config.yaml
num_hidden_layers: 8
hidden_size: 640
num_attention_heads: 10
num_key_value_heads: 10
head_dim: 64
intermediate_size: 1728
vocab_size: 16678
hidden_act: "swiglu"
norm: "rmsnorm"
norm_place: "pre"
norm_eps: 1e-06
positions: "rope"
rope_theta: 1020.0
rope_fraction: 0.5
qk_norm: true
attn_scale: 0.141
bias: "none"
tie_word_embeddings: "early"
parallel_block: false
extras: ["some layers without attention", "local attention windows", "shifted keys", "gated attention", "exclusive self-attention", "value embeddings", "hashed n-gram embeddings", "a smear gate", "an embedding shortcut", "learned residual scales", "skips across layers", "capped logits"]
init: "uniform"
init_std_qkv: 0.0267
init_std_o: 0.00668
init_std_up: 0.0267
init_std_down: 0.00406
optimizer: "adamw"
learning_rate: 0.00112
beta1: 0.95
beta2: 0.99
weight_decay: 0.14
lr_head: 0.0109
max_grad_norm: 1.0
warmup_steps: 590
schedule: "wsd"
decay_fraction: 0.625
decay_shape: "pow"
final_lr_fraction: 0.0
batch_tokens: [32768, 65536, 98304]
max_seq_len: 512
doc_mask: true
train_tokens: 456200000
max_steps: 7670
dataset: "wikipedia_en"
Each number is 128 + 32 x the weight over its row's rms, rounded and kept within 0 to 255. Layers, rows and columns count from 0. The size above them is the row's rms in percent of the matrix's.

# layer 3 MLP gate, 1728x640, rms 0.051, rows 1657-1670, columns 400-479
size [102  97 105 101 102 101  99  96 102 106 100 105  98 102]
[[135 102 139 133 174 127 108 133 120 124  96 139 126 144  74 102 173  99 148 131  85 170 186 158 146 167 148  82 122 149 132 155 123 128 116 132 128 158 134 180 141 209 109 128 137 161 159 145 155 125 109 160  78  86 142 126 118 195 161  98 175 130 163 137  85 155 116 113  75 122 115 158 126 115 123 169 179  81 119 140]
 [131 121 135 132 108 110 133 160 112 191 162  90 103 103 135 113 122  73 139 134 144 176 146  89 137 125 163  77 124 119  99 165 152  48 118 113  95 137  91 142 142 128 165 160 115 135 132 108  91 166 172  73 106 110  63 187 141 192 143 152 124 123  94 111 219 134 108 140 156  83 143  93 131 100 170 101 184 132 117 130]
 [124  97 126 175 171  78 192 123 136 129 103 180 192 172 164 133 134 133  55 117 142 101  91 141 176 177 186 133  91 103 140 151  93 128 166 191 117 145 153 149  97  90 138  80 134 125  99 158  77 150 117 121  76  91 125  95 152 113 122 143 142 139  85  88 105  91 125 130 168 208 108 132 143 151 156  90 148 101 103 132]
 [165  67 159 141  92 162 119  96  92 140 181 172 172 116 166  78 151  98  98 167 137 184  98 148 113  99 159  98 131 143 136 136 108 141 126 144  99 101 119 107 157  68 158 156 137 131 160 207 131 135 107 144 120 133 144 162 182  74 137  76 129  86 135 121  68  84 144 146 113 170 184 209 143 118 142  84 131 153 141 175]
 [ 95  73 111 193  87 153 140 113 136 122 146 141 155 158 112 164 100 112 154 108 154 187 103 176 130 138 131 145  97 129 121 187 170 142 112 158 132 116 175 138 102 118 141  85 155 139 155 120 101 177 117 120 127 185 156 147 121 159 135 190 164 139  51 119 116 131 108 137  66 184 121 184 134 116  98 150 152 113  77 216]
 [167  36 149  93  96 104 122 171  94 126 124 111 149  33 130 102 147 144 105 118  83 133 106 161 133 111 208 101 157 111 102 133 137 108 130  84 127  93 158 164  59 106  94  87 164 123 133 115 148 125 113  66 118 125 182 142 118 106 152 123 134 131 137  97  99 159 138  67 106  83 171  91 157 135 174 180 187 154  91  83]
 [176 157  54 141 126 117 131 129 126 120  84 189 148 179  88  97  98 142 138 117 125 119 150 100 101 108 125  94 125 145 144 134 103 135 116 107 169 158  95  98 175 107  98 190 164 133 152 145 126 132 130 110 124 130  99  97 125 161 156 158 150 161 186 104  99  94  93 112 203 102 121 108 178  89 116 142 123 117 164  87]
 [113 150 135 137 135 103 106  72 133 164 141 132 119 159  94 106 149  94 150 167 135 205 148 166 115  73 129 113  70 149 154 173 145 157  76 104 104 105 141 150 104 139  82 122 105 159  98 132 163 110  39 176 131  98 181 135 139 202 125 145 130 106  88 160 172 134 157 124 116 166 162 107 113 128 141 123 124 152 108 147]
 [123  55  80 117 102 158 123 137 195 104 134 110 174 191  76 159  88 143 127 150 160  92 156 121 133  97 120 120 120 106  68 188  53  94 148 156  87  65 144 147 186  72 110 171 139 163  69 176 106 157 136 133 108 155 105 117 165 146 116  75 134 166 127 185 123 140  77 126 146 120 177 143 161 147 153 157 142 187  57 112]
 [145 138 184 144 134 161 186 119 126 158  93 131 143 163 112  87 140 120 101  95 135 105 127 186 143 125 153 154  53 129 159 122 130 133 109 153 115 117  95 182 114 167  86 123 134 142  70 138 150 130 154 109 104 125 121 132 168 136  98 139 113 133 139 169  72  55 163 180 101 152 166 152 108 133  99 155  33 135 121 175]
 [120 128 165 104 170 132 155 117 101 141 181 137  90 127 111 144 112 117 115 141 146 127 128  76  74  80 172 136 111 112 143 157 123 119 110 121 109  75 142 127 181  70 130 162 123 120 133 177  81 158  98 117 107 207 164 106 154 145 100 168 145 109 127 149 165 156  76 148 156 180 142 167 141 131 167 112  95 145 127  95]
 [ 93 167 129 144  80 168 227 129 112 127 129 134  97 125 119 139  95 121 116 141 131 117 115  99  94  37 139 177  86 163 102 118  90 166 132 123  92 107 125 127 165 110 106 106 200 139 126 156  52 172 127  89 109 125 185 184 158 143 154 151 102 120  58 158 132 165 111 126 166 204 161 117 136 123  66 146  65 136  91 138]
 [130  83  90 143 147 140  84 110  84 134 137 124 203 112 145 141 115 149 139 124 175 126 143 139  97 119 148  84 143 117  86 108 166 102  75  95 107 116 165  84 129  72 156 106 152 145  71 156  71 112 138 164 119 158 190 186  97  95 113 149 116 135  72 133 104  88 130 120 122 129 200 115 128 144 110 131 133 123 149 193]
 [136 188 147 128  92 148 169 115 147 138  68 163 101 111 109  96 154 156 130 105 175  98 100 211 183 134  89 136  93 174 178 126 143 160  73 154 109 110  35 162 120 136  90 101 161 123 165  97 110 147 101 121  79  92 108 175 164 153 152 130 148  87  75 128 137 107 159 150 143 204 150 116 134 136 140  96 112 137 153 125]]
# layer 3 MLP up, 1728x640, rms 0.0535, rows 1657-1669, columns 400-479
size [106 100 103 101 103  96 102 100 102 111  97 101  94]
[[153 107 136 113  87 101 108  76 128 125 147 145 187 150 127 132  98 110 105 128 196 136  90 129  55 125 101 121 110 183 143  79 150 109 128  92  98 163 114 127  67 152 169 211 113 122 111 103 187  85 174  87  86 140 144 126 115 147 141 168  89 169  73 142 143  93 110 132  86 137  60 191 151  64 104 139  81 109 119 111]
 [ 93 166 144 165 159 132 162 119 140  90  70 124 130 138  97 157 113 117 140  79 160 163  59  80 142 124 111  87 150 135 124 136 163 127 142 146  57 178 114 180 191 132 184 150 160 128 122 105 102 113  95 120 105 167  92 161  58 194 123 113  80 130 115 130 122 170 108 173  81 133 150  56 196 167 141 128 143 148  61 176]
 [ 67  81 107 135 108 127 155 153 141 158 149 119 161  99 109 188 174 128 106 125  72 176 124 149 190 110  96 130 133 171 194 161 190 190 140 110 152  99 148  90  95 158 137 123 166 134 178 102 155 137  83 151 176 128 157 157 105 119 129  95 109 124 101 179 103 138 157 134  99 174 111 144 122 120 190 144  58  84 164 123]
 [ 87 117 151 151 137 117 136 102 120 168 215 126 136  79 134 139 154 134 159 141 104  85 122 138 139  95 165 125 118 174 115 164 180 142 191  78 152 105  85 157 155  70 127 188 112 112 115 101 157 140 144 127 104 140  43 175 162 112 194 124 138  97 155 108 101 135 102 108 166 185 139  95 133 139 144  73 124 182 172 150]
 [127 162  95  77  89 135  96 151 134 135 140 125  69 119 154 105 161 103 107 106 101  48 161 130 173 144 132 155 158 177  83 150  57 116 170 122 178 180  84 151 173 119 163 136 146  92 102  92 104 112 127 116  74 102 106 137 145 154 135  98 141 149 175 182 121 154 139  98 161  86 144 148  85 158 107 121 146  34 132 108]
 [163 156 150 115 130 108 181 125 153  94 144 103 126 165  80 153  36 105 168 122 165 130 140  91 168 149  54 126 132 176 127 123 141  74 129 118 154 132 115  48 111 111 169 108 131 180 132 116 114 129  83 133 101 130 125 154  87 118 154 144 115 129  86 152 111  82 192 168  96 137  78 139 124  78 101 138 109  54 117 151]
 [115 117 163  60 153 137 155 117 142 182 166 125 100 176  75  98 163 101  97 133  99 177  52 101  99 106 184 107 157  81 164 165 108 113 175  77 117 135 190 159  99 144 147 155 135 148 103 118 135  81 128  95  95  93 123 116 147  74 205 174 118 153 189 174 112 167  79  46 103 116  94 118  60 149 134  96 141 177 167 136]
 [117 129 137 173  68 105 132  85 100 154 104  88 131 138 117 129 102 143 112  99  97 108 136 137 114 230  98 151 162 101  71  77  94 137  99 135 122 122 141  79 137 126 153 196 119  94 144 154 106 160 133 132 146  49 100  81 118 101 166  85  99 112 116 145 115  70 134 182 127 106 111 138 130 122  66 103  64 138 148 144]
 [149 134 138 156 174 160 117  75 131 118 101 120  99 162 175 133 172 155  76 188 150 139 170  84 164 169 153 147 153  48 102 149  84 128 157 140 169 126 139 142 149 157 138 142 100 102 121  81 115 133 147 148 157 170 133  96 163 152 159 133 167 128 187 117 106 146  88 124 135 118 136 144 164 198 109 145 144 170 154 113]
 [123 150 143 161 119 145 109  90 127 139 146 142  99 102 126  80 140 144 101 121 168  85  85 127 166  95 130 138  53 149 107 146 148 158 173 137 106 116 164 151 111 154 119 112  95 129 109 127 134 171 135 165 108 126 110  94 164 102 104 135 136  99 156 109 102 111 110 201 131 141 130 178 180 146 126 163 114 178 136 120]
 [ 65 191 144 143 182 104 129 160 112 106  93 163 123 132 118  41 107 157 102 155 109 111 214 149 153  94 116  82 111  84  75 166 139 166 131  94  97 201  91 154 137 117 140 136  88 137 112 132 114 170  99 167 142 177 172 136 135 124 160 171 118 101 133 127 154  89 135 138 116 151 117 131 119 119  95  60 123 124  80 126]
 [151 129 129 160 113 137 114 132 180 112 125 128 111 148  72 138  98 128 150 146 164 135 179  92 170 180 135  86 119 150  72  96 107  84 123  57 197  92 135  69  86 145 151 183 142 151  93  88 102  92 136 113 148  89  94 157 147 113 128  73 129  73  76 106 117 117  85 160  67 188 109 169 159 161 187  67  97 112  68 185]
 [187 135 117 109 177  91 127  90 102 150 146 151  93 140 122  97  75 117 165 113 131 130 161 128 189  64 124 177 132  88 153 155 153  74 138 125  56 136 103 224 135 156 107 100  73 122 144 115 132 140 134 135 130 115 170 112 101 156 155 132 113 127 115 128 105 157 126  49 124  95 103 122 157  95 161  84 157 102  91 118]]
# layer 3 MLP down (transposed), 1728x640, rms 0.0507, rows 1657-1669, columns 400-479
size [103  99 103  99 103 101 102 100 103 109 100 101  97]
[[123  84 124 110 150  87 108 123 145 200 126 148 152 168 101 128 107  82 148 135 107 131 153 127 173 145  71 143 150  79 146 146  71 102 147 127 116 124  61 162 135 126 156 197  78 124 160  98  89  77 148 155  75  62 169 110 112 182 148 149  77 117 140 118 201 157 144 158 106 174  95 177  65 152 165 110  90 126  78 155]
 [ 88 210 164  95 162 163 122 150 160 110 108 159 109 147 135 124  94 133 123 128 116 113 106 218  84  98  96 109 112 120 131 165 106 176 150  99  84 141 186 134  94  61 113 123  93  51 127 139 121 162 137 159 140 124 169 143  48 133 131 151 151 149 151  95 106  59 137 137 123 129 132 140 103 154 100 122  82 144 174 118]
 [ 87 126 132 162 140 103 169 108 158 121 155 147 129 158  69 137 146 108 100 152 109 119  62 176 129  88 119 127 107  88  61 174 131 106 128 119 125 112 148 150  91 145 153 133 130 158 171 138 101 121 134  92 104 167  81 115 138 159 157 114 152 104 146 184  93 182 140  49 117 128 185 159 124 115 106 206 133 156 142  78]
 [121  31 149 170 154  96  81 104  82 145 143 122 140 138 116 145 134 160 138 155  95  88 145 141 135 143 139 145 104 145 173 150 179 140  82 124  82  83 137  97 158 167 134 163 160 122  87 176  88 175 130 117 117  83 133 145  90 107 159 100 161  94  64 148  55 113 115 136 142  73 129 131 121 126 162 106 137 128 110 122]
 [ 97 167 115  99 121 143 186 104 146 145 186 144  66 122 109 133 205 117 124 119 152 103 141 150 173 160  71 156 103 129 133 114  80 128 123 119 107 140 113 138 163 126 111 155  98 128 121  82  62 115 143 112 164  68  96 163 133 117 165 134 178 115 119 129 104 145  92 133 226 107 153 101 146 145 110 130 144  64 204 148]
 [ 88  99 135 100  67 105 133 175 160 106 143  99 142  74 137 183  84 118 127 135 117 158 106 117 146  88 149  58 128 147  98  72  93 140 202  70 138 142 162 149 134 153 133 159 180  96 192 159 116 119 118 147 118 137 149 116  88 158 155 106 104 118  96 110  87 159 154  83  89 129  98 122 162  29 128 174 130 130 112 139]
 [121 107 138 128 181 115 103 103 148 115 116 157 102 165 134 203 109 108  85 181 131 155 190 152 164 126  93 143 121 156 117 131 154  92 133  98  67 104  99 167 110 196 109 134 122 133 174  92 120 221 134  86  94  93 135 176  32 154 154 168 121 137 127  82 163 189 151 133 106 138 132 216 136 115 173 152 127 152 125 169]
 [100 212 113 106 101 136 112  65 106 120 106 144 137 175 130 143 130 199 122 161 187 114  91 126 112 142  91  80 121 128 115 141 119 126  90  99 174 134  66 128 136  98 118 205 147 165  94 124 159 181 148 101 133 188  75 120 119 117 165 163 162 101 124 183 142 141 177 137  99  48 143 155 168 161  74 123 131 143 125 151]
 [163 140 119 126  88 164 120 114 102 146 113 163 142 159 145 136 143 108 153 133 178  85 150  93  18 148 121  81 113  77 107 155 140 134 154 158 166 142 137 118 114 141 138 152 132 162 146 119 135 136 114 184 179  80  81 124  98 142 121 154 152  95 114 127 171 172  87 119  96 108 137 158  97 142 122 187 105 113 109 161]
 [150 148 118 140 181  97  95 133  79 152  81 121 108 168 128 162 132  75  86 124 119 137 167 148 220  67 128 147  90 106 103 140  95 123 116 106 168  80  82 123 151 137  81 121 145 138  62 142 180 123 112 116 115 177 159  86 138  97 143 145 148 140 135 178 111 139 153 171 187 113 107 184 118 140 148 202 107 136 121 112]
 [159  98 192  58 151  85 191 141 119 161  93 159 107  82  85  92 118 145 104 110 111  89 132 145 102 143  98 129 130 107 159 108 128 149  79 110 130 149 131 154 169 131 188 119 119 158  88 126 125 117 137 123 133 136 157 112 117 126  97 174 135  49 112 140 136 108  60 123 134 143 100 126 205 150 216 146 158  73 132 191]
 [131 138 105 129 150 110 119 126 149 104 159 163 114 163 148 121 206 108  85 101 146 153 176 150 113  62 118 141  87 153 119  92 159 117 129 110 141 104 176 133 141 158 128  84  65 145 146 113 174 121 116 112 122 101  87  62  86 115  94 131  64 153 171  94 121 113 127 129 174 207 113 139 100 127 164 117 163 144 167 155]
 [ 89 147 109 115 151 160 105 134 190 134 146 155 183 151 130 176 126 102 131 105 139  61 151  72 100 127 121 161 171  94 147 137 157 142 130 125 115 102  74  80 100 101 143 113 131 150 132 127 126 159 111 156 131 138 142 116 160 152 115 181  93 163 101 123 129 141 179 154 101 186 115 110  75 128 154 205 104 186 178 131]]